config.yaml
n_head: 4
norm: "rmsnorm"
qk_norm: false
init_std_o: 0.00686
init_std_down: 0.00343
beta2: 0.99
lr_head: 0.0266
decay_fraction: 0.418
Each number is 500 + 25 x the weight over its row's rms, rounded and kept within 0 to 999. Layers, rows and columns count from 0. Numbers have three digits each. The size before them is the row's rms in percent of the matrix's.

# o: layer 16 attention output (transposed), 128x128, rms 0.21, rows 20-40, columns 0-127
# v: layer 16 attention value, 128x128, rms 0.261, rows 21-40, columns 0-127
# q: layer 16 attention query, 128x128, rms 0.188, rows 32-63, columns 0-127
# k: layer 16 attention key, 128x128, rms 0.173, rows 32-63, columns 0-127
o20 086:508477504576490496527492488476521463531496491523526496482517524479505517528511463524465497497476531502458523498488474488486528522473469491487516506570482524466506487493499493496477519498543488482544497474515475522479508531506509508436517443476541517486458486507502500492517501512506533495517531505511533529506492487487544508493497482510492459409494496497521475534502487502543491455524
v21 091:480506495490519487508555459492478538550491474531501497464493535477513472505478488545459474502486510486529479517519494476552534521498497526513534491474479468500512495491515484475524506502518509510516488504475549480518515525516475528519508493489475502482453500496502464523514542536480495506507484507470526560473449543507497457491539529532558471503473540506514515466546528521475473500506
o21 082:519497473487493581484503517500499466481523543510504494496470471474475484488474507493510504511471520498490496493477488535539519494522471509463518486495465492491485461532526536452461476491523521491485471491500482492490501489529525542423526490545516516507478482514472493522470520479511494450483512525503460480525502497489526511523468502516556486486451490520476509499470442507542516545493
v22 087:510492508475536499443514525521533548500461515544523514506509501508469495566499545496482525509478501510484470510510515482499555503486472511511470486472504493530526501470514475506515512514504489515471511517484512496500539500524453496463520507533477508462522468514516501472521524527439496468503505523482505529450483565482489472493522520463436498486532498547508482479502501487469471530483
o22 071:492508504496501546524496521468493537471518500488522508505486475520482540463484483507541533520503514469498492479493529499493525499479530492481551522473478531502520525490490473501512489479504525530500499520506503459463490455513512437444517456466518546489495488522492535549472496536529471435522469473491479515513496506535459513494516480529512512507568542482478523503515503493486486534475
v23 082:485540487460464497434474495537491525505492490471469480542513454524522518467518508479485482528499526493495502498545510500515531522483515545543489523449470483502501495482536458501513483509479509488550492487547544467474495547502475482470499491518497518469530478517488499527534500506485479478521504506516487516460465508495502489500523529453538499564503521524476520472520496512476545480488
o23 075:497515476493512476506540500486489513501503475477528536484495518507458527508512530486503496519497484471492444494508494465506483519460476506474491526468536469487500524457468495471459515516502483514500516503472504498508490546496485513423506488486536456457473510511492517521461449531491535512483546532492504467496484469473491477478501511508528476475486532477492542483437496509515484578507
v24 106:502501484476533487469510506493467536515519493542521526485481506485494444515494503515478490515528494466537470505522511434514531548533526530487518493487493481529492496479540504505482495503499507558491480475507507489549516497505477525529520493498456533486481469498485509523523537549498507488504491528494485531475467564507449478505542505514472478534504532488513495495554509560490453501509
o24 093:515524463467498534515511461512521517537489499479498490485492518503461501525515463478489504504488500464489520515502489505486472496475511512507557498494528501520492491547481499466510521524487511450502501482531503525455473483494496521434491458501505521489466537503539511454516514457513477475497506480522467509487522496475534499500514494530541482471402500505459488473466511543525453476495
v25 078:506466520574506512496511503490527493489499482468523478526510472497427450536524526542497509505488468501502478457459489541508518482492521476533463525464473498488498480528514492506513482498431477505467546486547505490501512504484489450498474477485525526503517505469475527512518478522504512500530501538502443485516531487520480526507502518499531512512505504554517489469491467489496496470540
o25 079:511511504511505500498549485468521488459501499497506500509481492501511478508530481545504516542545506515472510493496474459506597529535525495518498521466483494506524499508494521505496523482536496549537512462506532505532489526468502512506483507456490470490493541529507506407486494505507532497553529519536525458502507520517481513506471500504488476525496495505422510481505488494489494498510
v26 087:481511462466513487485460492490495564469500491533506494497499536476441516458493500479492448496514535530484521470510496445511504496519473503490527503503537474510466499477555491491512525483476490510460485498521503511502524506513449495512504500555510550480496487482501505519512527508494467479510478497514537487500563544514486529520511559508501512563505548520506519515476526504492471522477
o26 088:497490488476484433512550515499543496465523462491509485492558521524498513505495516477499485497505498492483503519507515524476530515505539510536488474486494477541516489504497486547481478509512507442472527526492509515500461494585526506487515506481477513463497431474527515475481535463513492443490501519484505538506513507527539490498520530506476471505445507520477484462494496503504482531523
v27 074:512506487485487518476521522507530493445515466505523520562523519504451470476511504502451484468490476467470520524547544545503514483503506484477498524517520532498503468507468475495506525469491504505473503465534464494488536483509502530485507478476450494480563488535468497456507500476461513440528509442487539518514483498494502549528503472485493531499510476499491500480481507505477487475488
o27 090:536465504500542532528517483486496475488489470504492495471514499498496560480497486536490490483497532489503498513503514491474475458472466469508466483553531481478473515428494511533529470497501493495518502506534510469507511488543542506524497462488489537515511498524543512430491515466505427526496495494499502463533466466544492501476530521481488519471523486492502476516492491492507486445500
v28 080:498446522486420529516473511476494478493496515501519448528510471533506549499500498468506548467477510514528528527509441522468489481520502488470511525518500537529512493527495514507511488474490503539505490452521443536484513460506498491494447483501508505514510521501483507471491517481506535515469507485513559471512511487454522490445487469485503518504497507496489459494460502487483526503539
o28 084:509473529541483467473500492525422499505515467475475502479492501509503518525499484490538483509458486520495474519495511478473509514500498475530441482534531543505536479496489493482512431527518501507519520516525530490507483564466545550517495477495506488526461505540495514514516487502489502500504492458482476529462519554544522514523536499527472516495550521504491496514507457498478494493492
v29 083:479506489494465521482487529542530482503455531475517534547457486478525525513485511515475534501450500523500497457524507531474455527514481511497516496486455508493507496520512484532526508452544469556504566552513495481491504514488534508500479515530552491510449489484516537477503464518505541518506488505477469475487510506478515485499522515486479490527519484493480556516537507484469516498498
o29 082:504499554479529471481524505494460500474524451511490514514539430526446488499520491450570487513495508488521495483521478532535512490452523534471485495560482503500525501488525504498487490487489483516506470481464505531498512493524462510445499544520471483501486524470485480497489492508500517510479492509501514426495545509479475484496483491507502539554506516503497480545526481504499492502516
v30 123:530477466513542500447519495513499534511473506536513538501531505503505445524466506495500498486479466454508489473499490462540560524489496518483491485494504468524508464478524476464482499516551515525484503457487487467497497493486481515505545493519500474494502463488489452534527523524463529472511482507483489542450508550501477495522533537529472487528507511490473517479532517552484477499501
o30 089:469502483509442588510479527450486501516509502496513496460481513502466520491494501498476497512475518525497500525501461489438500453497490524432494507509516489514475494493485512473524528500493495543512531521489486516507499482540548549420501536476490537501500499461515504477505503490487511506520491497507473497483485506490502507484559516498523530458501509536479523513523520509503530449489
v31 107:495522479486553479526536503494496546505483471510515519500507499457484450498466530503470509534486523525517476486486531487509537514514487516493518528476464477513468463504495490478499490511508488506468482533501508461493495515500484504538518523527510512513468470495459466497510496571485491470495498524503475527445500567512464463552538527511484470511497530514501511491544535552493451495483
o31 091:509496512493512399466475525491520472533479507514490503503472472518444494514528528519490477467491526458481513454505507512523500507510521508500525518462511485490524525556521512483517563488502510439518509517488502506493492508545496503448493485510517466474568470513500513499489514468482468485459507496465493497532488520467497530496478494489539478546479510524503499493499505481472529496520
q32 050:502490516532475518538452525506441519522531557512490514454545511471501518428538538492485453496523457517495500497529506501510496491510500529525495483488530522519479490506482483496534508522487522457523546463499453474508513479525518502521556467472501494506498453516481517497514542501487496506526506505500528533535494506493519525485500535494536444512527525504468470508498520496516505487527
k32 041:524511500484466502465564534538540501500524474505501494528506485524486503484506483489502530517530485521523491480501462490518497449467463530493467496503528492500536503503527462503544478507519492484481490512461509475483473507514494474466476486480530487468515524481488499525509447481513500502526501473482483488489490469522517525499451466461450496585465522444537504506540496484468475515490
q33 035:485540520536455474441521518477563476501487481509498479513507467542541507523465495449513576503474502519506484472490495514495500508494507486505489443440518457504508485552508479504471526514502504514481476498541516515483482479527504505459490488518500480505455524479521483495500500509507502509531527512527496523492555494525462524496520483484454504515472483487514491498451473513505483497545
k33 038:502494515540488473489465465449506508513505508515511504471499496538477484492501510552492538489521486493515485517468540512531510479514514475508526547497468471505477506496508533483484482481469460486516551469500525464521510506417483502519540509495507513500471453510528491524516480523481473519504499450500511521506481505462543487478482497512549521461499476514465544465515524513558531526507
q34 057:537476475541470522525449540513450537519511533498490514478497553466467507451539540483510504522529503527485510508509503498528521466519512493515521519517500520518493519467490498512578503528515509487504565470497482442519553505506517490533532461483488505513497447501474493460507495471493504506492480477516513507525485497498529527497481543495516452524520532516480506473489511505494498488506
k34 061:500505522513507455505496468454493505523513556499494505480529460557523491522467502505496535510485483495494490503496505540530493496493477476507487473498479524537530488499465482495479494503450523497447514458471497494514471515469454486483492501503499465471478471564522488528499460525486464498516550476470516529500476499488517503436488455491508569469490524463470517497489490470489513499487
q35 041:496476498492476490479501507505523525488553559530476487491528502505542477496504530500498454512500504528483529473530511500526519477548529496522545503519535528489520512500533502461518496537455574500500498492529540487501504499520476470471492474481480477479516436453463472489491469460510493541531516474513491539483495481492537523517536495498498456500460474465464504490502503502529508498492
k35 049:510460481520544495527498505499484516499449474480468487473478513492513516529475529525484510510524523502522500522482484494495503509524512528499499520487500492567437458514500511512495481497505483544492530478477462473508569525421571517543516514481502487531501498535540499484502529507488494519503505534504507549526490503476460502471510491506541530500529532525498509474476528524511515494479
q36 050:465501540461460479485518520495514471472542534505475475497529493483561472526499507515477495496484512539487511453496475518490510507529527490494536470480521520479525478488507508468455503518501554456501505527550538519476501493513462480458486486531480504496527489426498504529508527474516486552533549484494471487471503503496513485499517502511518492497440486483498482517524463489486518504538
k36 050:493484497523560498525511515526477519501474466468485507506483526490514489495509550513516433472537492481533526489515451478476495515491575514512469473516497520474461494506507490528497511510491499556565487532441494496506544493494560507526487477504548513538511499493489490510469515493503539538491496484546516507493502490534497493517510515505500513493489510546528514456471519523527510489499
q37 061:459508501466526504461558473442515449453482478479482486501480499532501523521454472497506474482492487510522522499481473494467471512459478504484515512502524486496490490502500467509452519475476482514483468557483494557500488479497495539495473537518502499470510562507512464522504488509497474523491486517472464451484535495493474466488485505518478551491489484485547521538505490461487480504487
k37 050:503509513462498546486462494534527500471534479523509520513498470486490518497528510459460487481495484464473490511536537484508526483476519502500512489500524543460536517468507498507530495504505502458490465483557476535485472461584446447446476503499506521489504532451471524499466503491492513496499491528524489504502505490518528483524490523491476446502505484530513478514520480515481474529523
q38 078:491542519454531475488556494464531469456508486512494495515517476475514495529495488521483480503477491515516531487503526516503481526488548497489510483520522482472522491507510499492463517502483518462507460568508534521471439477532473515475500496569471498492491515451501520538484560479469486545496518521469481461457524506506493473503516516490494523495456478494545493518495482494481484503509
k38 060:494550533509501534453474503504541511501534485534523514501539492474476470474534496506519480477496488483447493470554501440505501480511508482497473526504530502461537502506534505501507501511508512450519497503545524534521476468571466492450450511513509551487495511485471504521488521475510536505496510504512498485474463507530524469523484521516508460505485482512505499505546488530496490508545
q39 074:501555512455528510497518475479519474480530504536491482509510490520501499516508508486461500505473510505504531514529514514523461550473540478497503470516524501482531481512498507506476521499482545464485472544518488532463446482531510500476473472587489487511495518461467513542502528462480478560495538538489488460476509507486509499491511482502507534482460478464523502525479472501481483493527
k39 051:483537531516527501492524452468505498499469514516556512478543499469477484499566507526501467511492472496453476476509489449515490514536489482498476524493514466454545510474525514485474509511505518505504506512505534482477495497548492413440515468484505527502509508483467507545494515481505505515473515506505522489483491528536512474538497496496511481472493472511532504513523499527480488532556
q40 092:506536524465532498498533482494510475473521491537485487507518476512513495522498503477468488516483516501505545513520517508517475544478541496505505462512512495490531488511505497508485524503482535457490462537501509530467446484534494512472487465596495492503507515457472518543509546464477482558505532540472484470463512523480510493509508501494489550489463483465527500524480464498487482497530
k40 078:480531523505535540483519471483480518480466519523558533490543517461494495482562516501487475494475490499469500489514505441500477512495479475483478491504516495483550505472518515483486521514508515470517516507512525519484518536526519436450513434466509544492517506489457519535498515478517503517475499531520494466503477528487455477545517505496528460480499474520515491510512488542512494501540
q41 103:478485480487470561502474482469534501521512519503533524483505542522490466499531536481518533496490499494475481514543541530504501480511502490506537560505509500514523505454486522513485551463547504507467512504462465476442531500485497456533500491492557515539469507506491488494500454504531487465458517466514502516542506462487518542494528498524531502504488517475526522532490508520501492489486
k41 113:502490478471474464527507471485512510490516539487529517514463499527506489551490501525454516532544505516521501459496538490451468528510491528539478499463523494495556495499498498512503510525500490513469515524445503538477514520482477438488509467454508446501484531522462483513486503528511491513480506491522544527509551483511483508471495500502435500480517522515520502488481462481503494552498
q42 093:468497482491472550508462494493510498527514522487528543486500526513483472497514540494532538480499492475477471517559536524506511471500509500505519540514497491532525502457491530512502546464548497523475516509486471463445527517464504445542494483461554519532461505515491513490507461505533510473456506466493504535539475477508516544490529495534542492521490519485507513506485498515489498483479
k42 136:510485503515497496494480536524521485518526459506455471487501487517508501481456490489522489482489504492498492535495465539531532479485508495484523533519480506500428504519490492515508466476486496493506478491524482485544484449521465592520475579557474509504498476494547490481505488506487523477542503462473486513482488489522554508482484505505515508515489525466492517510514535482497508454486
q43 156:466485528469508504518506482499530492521545529479513519522508504528495453514476521517527525497481541494509511480534524481505537489505497483538535512549521478549500512492512464470532533484540514496488450494488485531493493481492495503534488503498504513517501506524461530481487528479512518496456455518465498528512511539554531528531569543473507493472484534495510493537488497514558519462515
k43 115:497508457474473453528493443481517498495504524491530497505458496514492478529471515528456504548534493512496477484478512497475472511495496532522479481473515496486532496489504510552510458512496492517487509499461505522490530484500473439451515459475523475518486531539474479491496473526496490529473494474543529546502523492546475499463481488494418514468502515497483504495484473479503485542480
q44 158:483470517515494519505523481487524484528476510501559504466511546506513488504538496454493520550479548476532511539497512509449468477488533497498453508479522506489513542474494514518492514509500460506498503475501528498488526467494545514488443530533558511476492473481522512505509506499467509515497589513515486541532518497483553500496522481535499483496482504455505489491462491511481512491520
k44 164:494492512564499492471531492528478500519493454494486519511512489505488523515511474465472472489506516477511500498516518527496548501513524512489536498503519507477488498516487486486480507512491472527491518514501504469564486539453506427456515562562497531506471496523461451533506532477536527459478504493464548496515552492509553498513510488513491498462527504470521508504507517506496505477519
q45 183:501502537529463464488533522519514485442559507489496506543520477546534516519532529474489469497507432513504526495493511511488444497509502547492486513512488500517498495485481490453504490523520483473534478511456519471501508518552509511504517521484505524518517470461497511474487555545502529506463528455497505494499486486510454517517472484537493496467520487480444509496514481501473465485495
k45 163:512470517496498483471513471487480446503526477517474520517492517508487520511499474533503483540467508497488532483521511490509503448525442508555461492500517517487501489489509482555511526498521509514521511519517492507497488537523523506499507557493487470561522449479517519490517494498520496488474495497479520496492510515470476497486536486501465525525381458520519480482515495501487477483530
q46 176:457534513498467530477493498509482483509502465545482493494479547512514500488491492507434476476514464501476534527498500477479503460503532485489509507541514497532532527548450502484522498462460523487538512507478472485448526472480463467444514523514486446511541498502507515480530499515463459508521480488471531520520531501564494470489508473524502479505516500525502506490474470513507498509516
k46 157:532514531507481565533503519488511500490519547526491512525499552485508511493513516503538518488478494503467494475492484504516512512504538497496486492505486509496519484493536503502511468499540492495531480507478506500458490548431487545493477595515513465473470547497429519481492517512491474520556499504510497528527463477499472499512529477484475494536528512486518505511482483526519483539501
q47 175:539478472511469486478511517560488519504475518528497494492464497493505444481516494513529495477462464489454515479503553502488428492523508490542469482514506507450496472483510507475505498506483554516489489567485514486524521540478488509493510489524516508500500522512528489497502451494510523496472477546463433502507516521514529460432509477507502507479499529513529518511479505506498496510471
k47 162:527508488510481520517471512479501525493481471447500496500479511513491511507511475515501464503508509502495494532513512484471550531515496504509479509514480515523474493517470488387479528479468449481531512497480498521502488542519497556458500475490517500527501523478463507501509513507464514493491528510484472528511501495507553516486528506501476507523423502523505513501503486487507477592509
q48 033:538475492495431473503500525520479490521549540489510498517518504473492519478511529484485559470502490515507485458480535526523488468493503493478510497472502469514504464519542481524508521445474524474517543488435508503509523486518498495471495460493529518472525446519503496496518529498487526539519521498498520512503589497486501524492501496500464533531502529489468486468490486520495514524538
k48 051:505505492482452466495488493448525510526562551479473518474495446535518480481477471496503562528485448513524502532483519549520473475475462514522485521476510512551504503518476493479521490516467505487498527479485516485497474497481446482491496517501497492472458507552473493533521471530484466456502513481467531515474509494490519502455482494469476516490504528468486502480507480471478499518501
q49 055:503520514463515502458534471473555487504471446503509517530447470519501509566485489499507506513450525469508492512484479485503486527492489533460505511502497455505544505514509504499439478492516455525487416530504509530496462524498469515481458534530457498499495543483532474512485499503510499509464477490493494468493485494506481458494529484488487522484500487493526527517494504505501504502447
k49 054:475469489515526518490521492534485503494472468482500483484456573485495533476503527523494439484520535497514521490499478471481535515542517533473501515499508514449488473494513521516482491481514495492500498555532482504506541494493514523516485493456523534561545519457489518481461514486500525503497465508546474487512513494508479490565527508510527434480515472511494500497474488524527498484470
q50 036:531486519473454494471536505499511425460475519491540509488516489499494519505492512506525528512542535520502551522498500531488501527449533468487502483498488465492554461513532495485490489514513497497470480522493493500462460515543446520500471503525457490498478532493524431516501505480521495492497486511491464471475561519526496501485494507484471547490481487512522501541486506471467522495519
k50 042:509473473523527502506532498515497490484446489502452454510458550497509503496481514514485488501515498509542515517485515498468512492530515509488525546476525465522464474498474534517499458487498443522489541506558477474523554496419540518520514518459486499531493505509519506470491505523506482499514485495548495513514519484498485546518503530515531522462532510490449509472511494523496497519531
q51 064:512485515475550498473545495442521467487465479526546482531494504498483517547493476488509491511488524497521544511504509509480478525478533475471518515525510460480538494534514498492465502494502522519500436541482502502464442505538514532490487522539462505505483518478516482505472536493497469545463494493475491476485509504523483477503526507505495541492482504498577541532507516481458509507501
k51 056:474540509490527529486509528527480498475502485485516513488498535469492492477522495500548421491504512490499485485515458469455486555478529496491497502499522539430475510491516518525489522509531500496536468545507519532507513483542510489520460490499544552508514515465495528473480535476500550521494480491499488471487525501516506463539507524498522451523501482529536499482518492517535511473526
q52 062:494513505480527490472561501439525476472476487508505501505493480492492520541502482509481501505484510498532525519505514492487491545474515492479518516504522451487519477511513474505464514491483489493488431584509492515448458492530516515493493518549475504505484531467501479510483520496485462524497496524460484476461511508515463451496523514491479540492460486458573508515522481490484510510483
k52 068:480535504482523513482443506520525483497537481545533514512540488472474471477539476515514463465501481501463496486511473488496500503511537493500462514513538509451544523505507501490494524500530521466528483499531513558498485476574485489478460503508500546492482492451455518518473541478520535497477481482516493486489486507521505486543517523522493445507482483549538512504524506514503502493524
q53 058:528481485549501523516455520500484499515460479473500512494483520472455534484517520477551530499496489493533446520471495520475514468491467499503503529494455486507480540493465521512524485521503461529522541477485470464511510506485530491535544516441541503517484486545522517469493486515483499450496458469523521482543468496513502512499498471514501474495547537547481490474481515526487501506482
k53 061:510481463484460507496529472505495505501480492461457505527444504542504498515460518482453529543515521494534512513491521508513507473490465513479496483446501506554489486476489491493516450509504485497481529486507485476501521538453490535534502507517472469507515512549516469465521450507496456488500498501510504522504544492523480557442475476492486486467516513459449499521499505459491501519497
q54 047:516515464522515506476513497496516490510459473458528511499510524477466512473503491528536510487504486477538469511511491498452489498464473533506507535484487445507509527513501484512521518498495453535512497562465483485512516487510532513510556533476507520494473514519516487509488525557522488455488478464482516507528463494513451461489511567500518490541518520510564494479534509512469499509462
k54 059:552498484526485463504492510498513507498539464487458504513517484527524519518464479452483555526473497499516462520492534519542486468483503491466550498483470493519498505491473510511521487508460515477474511487527517483500483501479434540487546510501514445493519487553523533480525471501469455456509497540485486508500484506477525529470489445500510512481491524482451465492500488489498504508468
q55 053:464495487441526489502527465499519498510512493484533480506492485522507473499483486517506448481485507474522528523500472499465491510466493525532509529517516495496506509496515470507480510450493462528479446547465538581502497463532487527504496544532509539472501525511514501511480508511491459502476499511436515497496530507490492475501527509464463524508507506496579505531530496480492475504533
k55 056:519515485501477512526477499501549538497525460459444521515472498525508498529457508481468523498488515466524510478514543506518463498492513465465507453471497512518533477500489495510549463515488483446492528546490482505532494486515473544503499534509463463537497528534527502471480461511488465507490517525505512511502518484541521573477490493502487468472517501452488470482473478487487488503501
q56 074:484481491487521441488532496507493494484494496486528485504497487494515516497467475544508428496487494488532486484467450476442514505504476519513506499494523498480475512518524464478508477503446471531521452518494547541561506475522484557490493562486461513451511502503542495485471531534500489516511479495455505495509512515521484436514509525464476499516528510507520509501515505482500499500503
k56 052:511531466511483510508490480486528517487517446461439490496484497507505502524481491475503530527493491473503487474502551545530502487497530476489524444489494489521526499518465504506544482506469479468506517543517503439536479463495494536490506526535487495533479513510540500506499480488488437496481514500472488519481531495558534565487462493486492490477496492448465479491489488459485493509503
q57 092:486495552474531511525506500517511501531507508472475505519503482508495474509487513510517535505501578502538542499507527476537517462474489486524500466562491485536507520526489461486514505488535519499488465457485522544500497496486526507530519491515517532499519498533452528507510511455487508502505472552476490527452496554508508515520554516471478504471487533487487490514484489518569513490525
k57 096:500479519479524570495507513502489537496488505493468538503533529489508503490537524495497506458471509484501526487524497449468489494510495459481491496512500514511524494483521502438498533519525507462514494507533500542462492537495517545585481458489498490499524501469520552487485512491494483495511507540510477472519453507448463510537514507502550462530505504531517473476500500534500507467514
q58 112:500522520508471533524506477495493489502509496500509509483514514514490516508545533420493581510484508449502531524528542525525493489491507495491507513512481483523520514499475527513499540479523532510469515481483489474423513529459529465501514449521557515507505517478489498504537498461508499537490535504503475520495500504454492532515525508521524530489448509464510510494485476527467494512471
k58 083:484519508453512476502484488484471530481490546511565494509482479488520495542509533511480526491538505500510485471493545476461466510477507519500488504454507503485568504480531497488484512521539500524447516509465518550488527525501483430489506474439501493500484512523484511544485497507515501538460486526527534491496543494499475461525510491514469486484527497522504516514474455524491502528514
q59 141:477452536517510479511529524531500493531489523465522512510493502505518481479471498538530507504500541514553518500484485451482511453509473496530482480523506482548485530529492472460514482496510465518519468470485546522527521488483529518538499547462493533468514476534503515473475509504484524495504464524450495536491517551538522478499547520477487465489520525502481475484485497505554521487511
k59 151:512451502467509523492502520516500544503535497487450544526513517525506505526510515506485539464478520475526528467514532481431473485494508485508509488504509518515536495504516484445515529535525496464490510532506508573474478527488488516597469485503472452504479521486524528489487509509484487478505503519490511482530497482451475519510521502513478484528489536534517482462504488507503508486502
q60 157:512480487452484508494474521501510537501450462489494532518508523494494437503482492541540470501552519521525531552500503498514430465527492502516512476512489516519505491498468500499457473450498470487476486498479543516487488461519499478535524524544509521547485461492457495513496494516490452471515513517497542506455496507489493482512536460479510533506531524482500493523485500502534464504515
k60 167:500529491495499497515483532488495516504490498500544459484455484486501487532508490506505546506572502498522488473494550487515476516524528522505496499425478497493499525489497496491504550505507482531458495523477480494504489534479469553486524557424513467508549473514498498526498511493524482563501503510498553506445532486515541491507492495513523489505523489491503491525467468499491496464504
q61 169:505511524490465550528489539504518444467486489503536499504488501507517464483461550495471506518473506473519486503475461492493537532517478519502501486496496523503527522509501498484502518493526505502485535475483531465463499518542511488513537493566503509479496491526504501489462479499524498493516504522422481514447503480460520529468475521528479480490487500492510412494476497546480521481474
k61 154:500481514510483491522478482488467493483485458434438525513482502523487484510510489517528512499480503517493527485503492500527519525517511481522492508497552498509506474508477505534511518503486514531504495514467469504457493497571524506536483514486502471361497458453511510505508502521514486485444497506506487517497506492479512522501497474494522496480538509506509504510485507516523489558490
q62 172:455495471510488511560549488487521510510501511536465527501505496491522474529513487499493488488486483496520487485538551507457520485495476518471484486525488498478515506549452519540491524517507526505480468500473497485514520535505515503511482518509470547502517503484538537455516506495491547500532520526524537494462466522504487472468513552553533528527531524494476496524463516508502471566515
k62 161:494496555507496495509448516503504516507523469488538494526515495503544496503508474486537501481489510486554504520484473507508492499495458501515500515522516500543505480501545504534503599492486538475487505489535541477547507522510491486550495508523466458567514526505481469507485520500496512484540517490496468492525505495550512491503505508502510484510557497499494505485507496500499506589489
q63 176:468533528534511515444487522519489480546526497503543512519450471497484504520519503465460514477534494517495525491469518494502496518502488486492485498501562491511508485442506521511511447459504514499516487546441503516470472489478470520517503480498507459510442454493498473535494517506493464476519516479495454517511499519511526499447525497534486483485513486481513497426531506500479501493483
k63 163:503499508513500497511495525524495502475461505491495498489489497517492509543506511467446515440467519505470509507497507521488492565527455526476489522511484513494506522496531493532491507526497491449503473503470502495516505437422512522553494507470491528510517445523429496514495499481539470467462507485466503496502519473507495488506481500502513484498463532540499495511479506474515523572516
v32 116:547528459505521512463525544517561505529500512444486486503502486502546504499495463473507509541500523539500552489438513500505519482470518463478531555518450506511497466469479461515500507490515529468511488484495514518490540504512514467520477499508493501508494503497491490514511474504511508490482458488483537461467499506486492478455508530544513499524490486500501536541447469525526534521500
o32 114:536537451479516505473523553523549505513487515474496475487490485514526501505512477502495493529506528510535522478482476470511499481496499483457560565512487482498504443497494464521493524499521508510508516485481516528504503499485467488509485494510480490517501472501512506484482460476527509500486460503497537455477514501487506485438524531533529498527510472451493554532435482541519536530501
v33 111:516546513510455500494502449538482480495501510472523483500478502531488502501479538540477538493485496495489533533571491527524526506498495504485505535507491504490499512469495496480536510506486487482464490546468509481488501509536538513496509520493490511510512526500456518495496492514521492500524482465494484473530498517488471466531472517585533493493502487512495530485559433483532499460431
o33 109:497502491495464465499491483517465469494488496469519493482468540512514523516459553522471507516484499501509519523564476512540514498495526455500489526485498507528488506443503467482525487513487511440454494518523534503519523533508552478514516496495493503498533523467486545532513472497514495525495521475483499503538526470500454456528476508562513489466521475507471549494536482495519511486466
v34 120:454479506518516497511503437488512519504479518520502541512516517523521498475490512513534480464517514510505525500474466512517524501489530497566501486511471526522539509508587511495558467498491472531510498498505505506508437494510508501489545500475523506520539511486528521535508507494507512473489510516503533454492461465474511491439504507584518482506491529506503491525474519482494487520483
o34 114:477491515518524505497484454497517527531439529508456539525487512537503503478534505518505486486490520518503538491501494502530511462484522524546513465540463516504517507466585530499518488485517491548503472508500520500533458459491495508497560489463495493485510515491535494484528507481510511500501542502491545515489486473489506481433520537552499494511492493491473494526469505480502471520462
v35 114:503530505533493479517490505497496499488479474511498544494504482491494501423479553477483494567490478535513502491519503482452481505476519471505540561471493492544497511559476478497492477529559536509518441474463529499506472508487473517490504503508456495516539486478503472521476508481509478482482475473534496500509450484497523508519495488489517498463509487484499486455499446496505468519513
o35 110:486507515548518475510505447518499496470477453514494526497489444446526504446495490474524529568494485498501527527511490464456523500488505467525554498471491505532505500521476469467502486519574496493501463505456510511490475502476477533532514470535493489517517488456503473521494469487511473489500486488512487518513481501528484493488479497493549556487487532517495493492471458472501493514505
v36 116:525503527502504518520507525531457523472491546507502512545484542508483491514477492557485493550505520493515521535471520449492495512473488488457488528521520517501476505499454579494492519555528492513469488530528512526546528475471463504498521519509497501489476503494556488505458442492509499467514524495479482488461481483485470496493511467479492522434498498500507512485503473505483513520507
o36 109:526495530473473512541462517537519480448472520469491516497501518503436501504479538526472517541521505522505530503506498463487501519460519509439507534485551508492480508503476566494456528530524498467482483519530502498529534498487471529467503528510505501492487502489561464503469485469500508493524539500502483513515494500489493485480467447467527503458482480512511494458510476522488485520528
v37 116:462451453461488491507508468504487487520506537520488435514500524477462511501535499491532517506488500502500495547561476488493509522500500474518565486506462505473494447513497485499513538575581494498498509508486490502506497475475469491465482509479454464481503482534503489498483506482479522466488499537515484484456451501490507514459490504479487483505517488518490473505511517479513480518521
o37 112:471447431468514527502534492471512477524508530475527473478500525488479535481536509495514506506506501504477515544574459485488482495495479507534547471492489511485525488464514497520505503535566473508501526504489455513533525482501458510464484503481495479498501484507508531501431521499503549477490524524524481511478487473511509542455476461501508474527481486509497519506535514483515479504507
v38 111:485528518480488509520508517523524504567454486534479445530498519482532481461524533473515533514487510511474489516464509460501484489525484518526514440510513480483510487493506467485499491516481461500490520477473518510506560481499495480509456485522506500500492479469511558485498538516526524478481515489456516524522463502492506466464498467520501511491526482479507483482513459444459458492552
o38 105:469550543440510512507508532489519519563446504490448457507552517481529506450526525497512521514505495493511498485460506484479492497509501512563519484534541490498501480515476471481494520489481526488485536492506506500504529487497498497493466485497516514492483507482494537511500524540525507497512499499447542535537518480456489476465482453510479507464469505522511513480504477447486461497526
v39 114:493450518494527491538540486520503456504491524455486551479468495530486493497470547487524515488502519498489448462501527561525475511525481559505486530495502493517545489531475467491521511499510479520521523523487566530516532484507514508469484504492541490523484506492488460499487476482457487502535470524500469496479465509498531480508513483517503495483520453519506528504524526530522519494554
o39 112:490461496528493508541529475543482482484490532480468533477525452530519506470479549492514520493484504496485485484469480568498506505506497554525449462488506493507511464497488469490561501510496485501517515518505529502487538501516502475511525539462518445521501523508475448518453476485483497512549485496499485499491483479497532491505505521507520552484469477490518536504524533537488519493546
v40 111:494492465513516500497533490514454487554501490525469535474441472525538511486494480485562507506480484502493485506466472477493508528521527489512529464502488482480481506481473491489444524478525479476440530499529464516499461470489492489505503489513520504520547494459501510499537498509527498529540461504491525514510487464542465570479498497509518519501490509513505544463532469513501515513538
o40 108:509480504499520522486511503528468456530506513524518510475464491561533501508511497500572496510508496501508461488465457487526497525488534480506495461488475485461489503480491499493462516485497533495480514497528462536489474483490506479481511499513479518504539490462517499492552490515511492527543480526496558536500517520532468558468480479515550540472461548532508546511505477506505522493528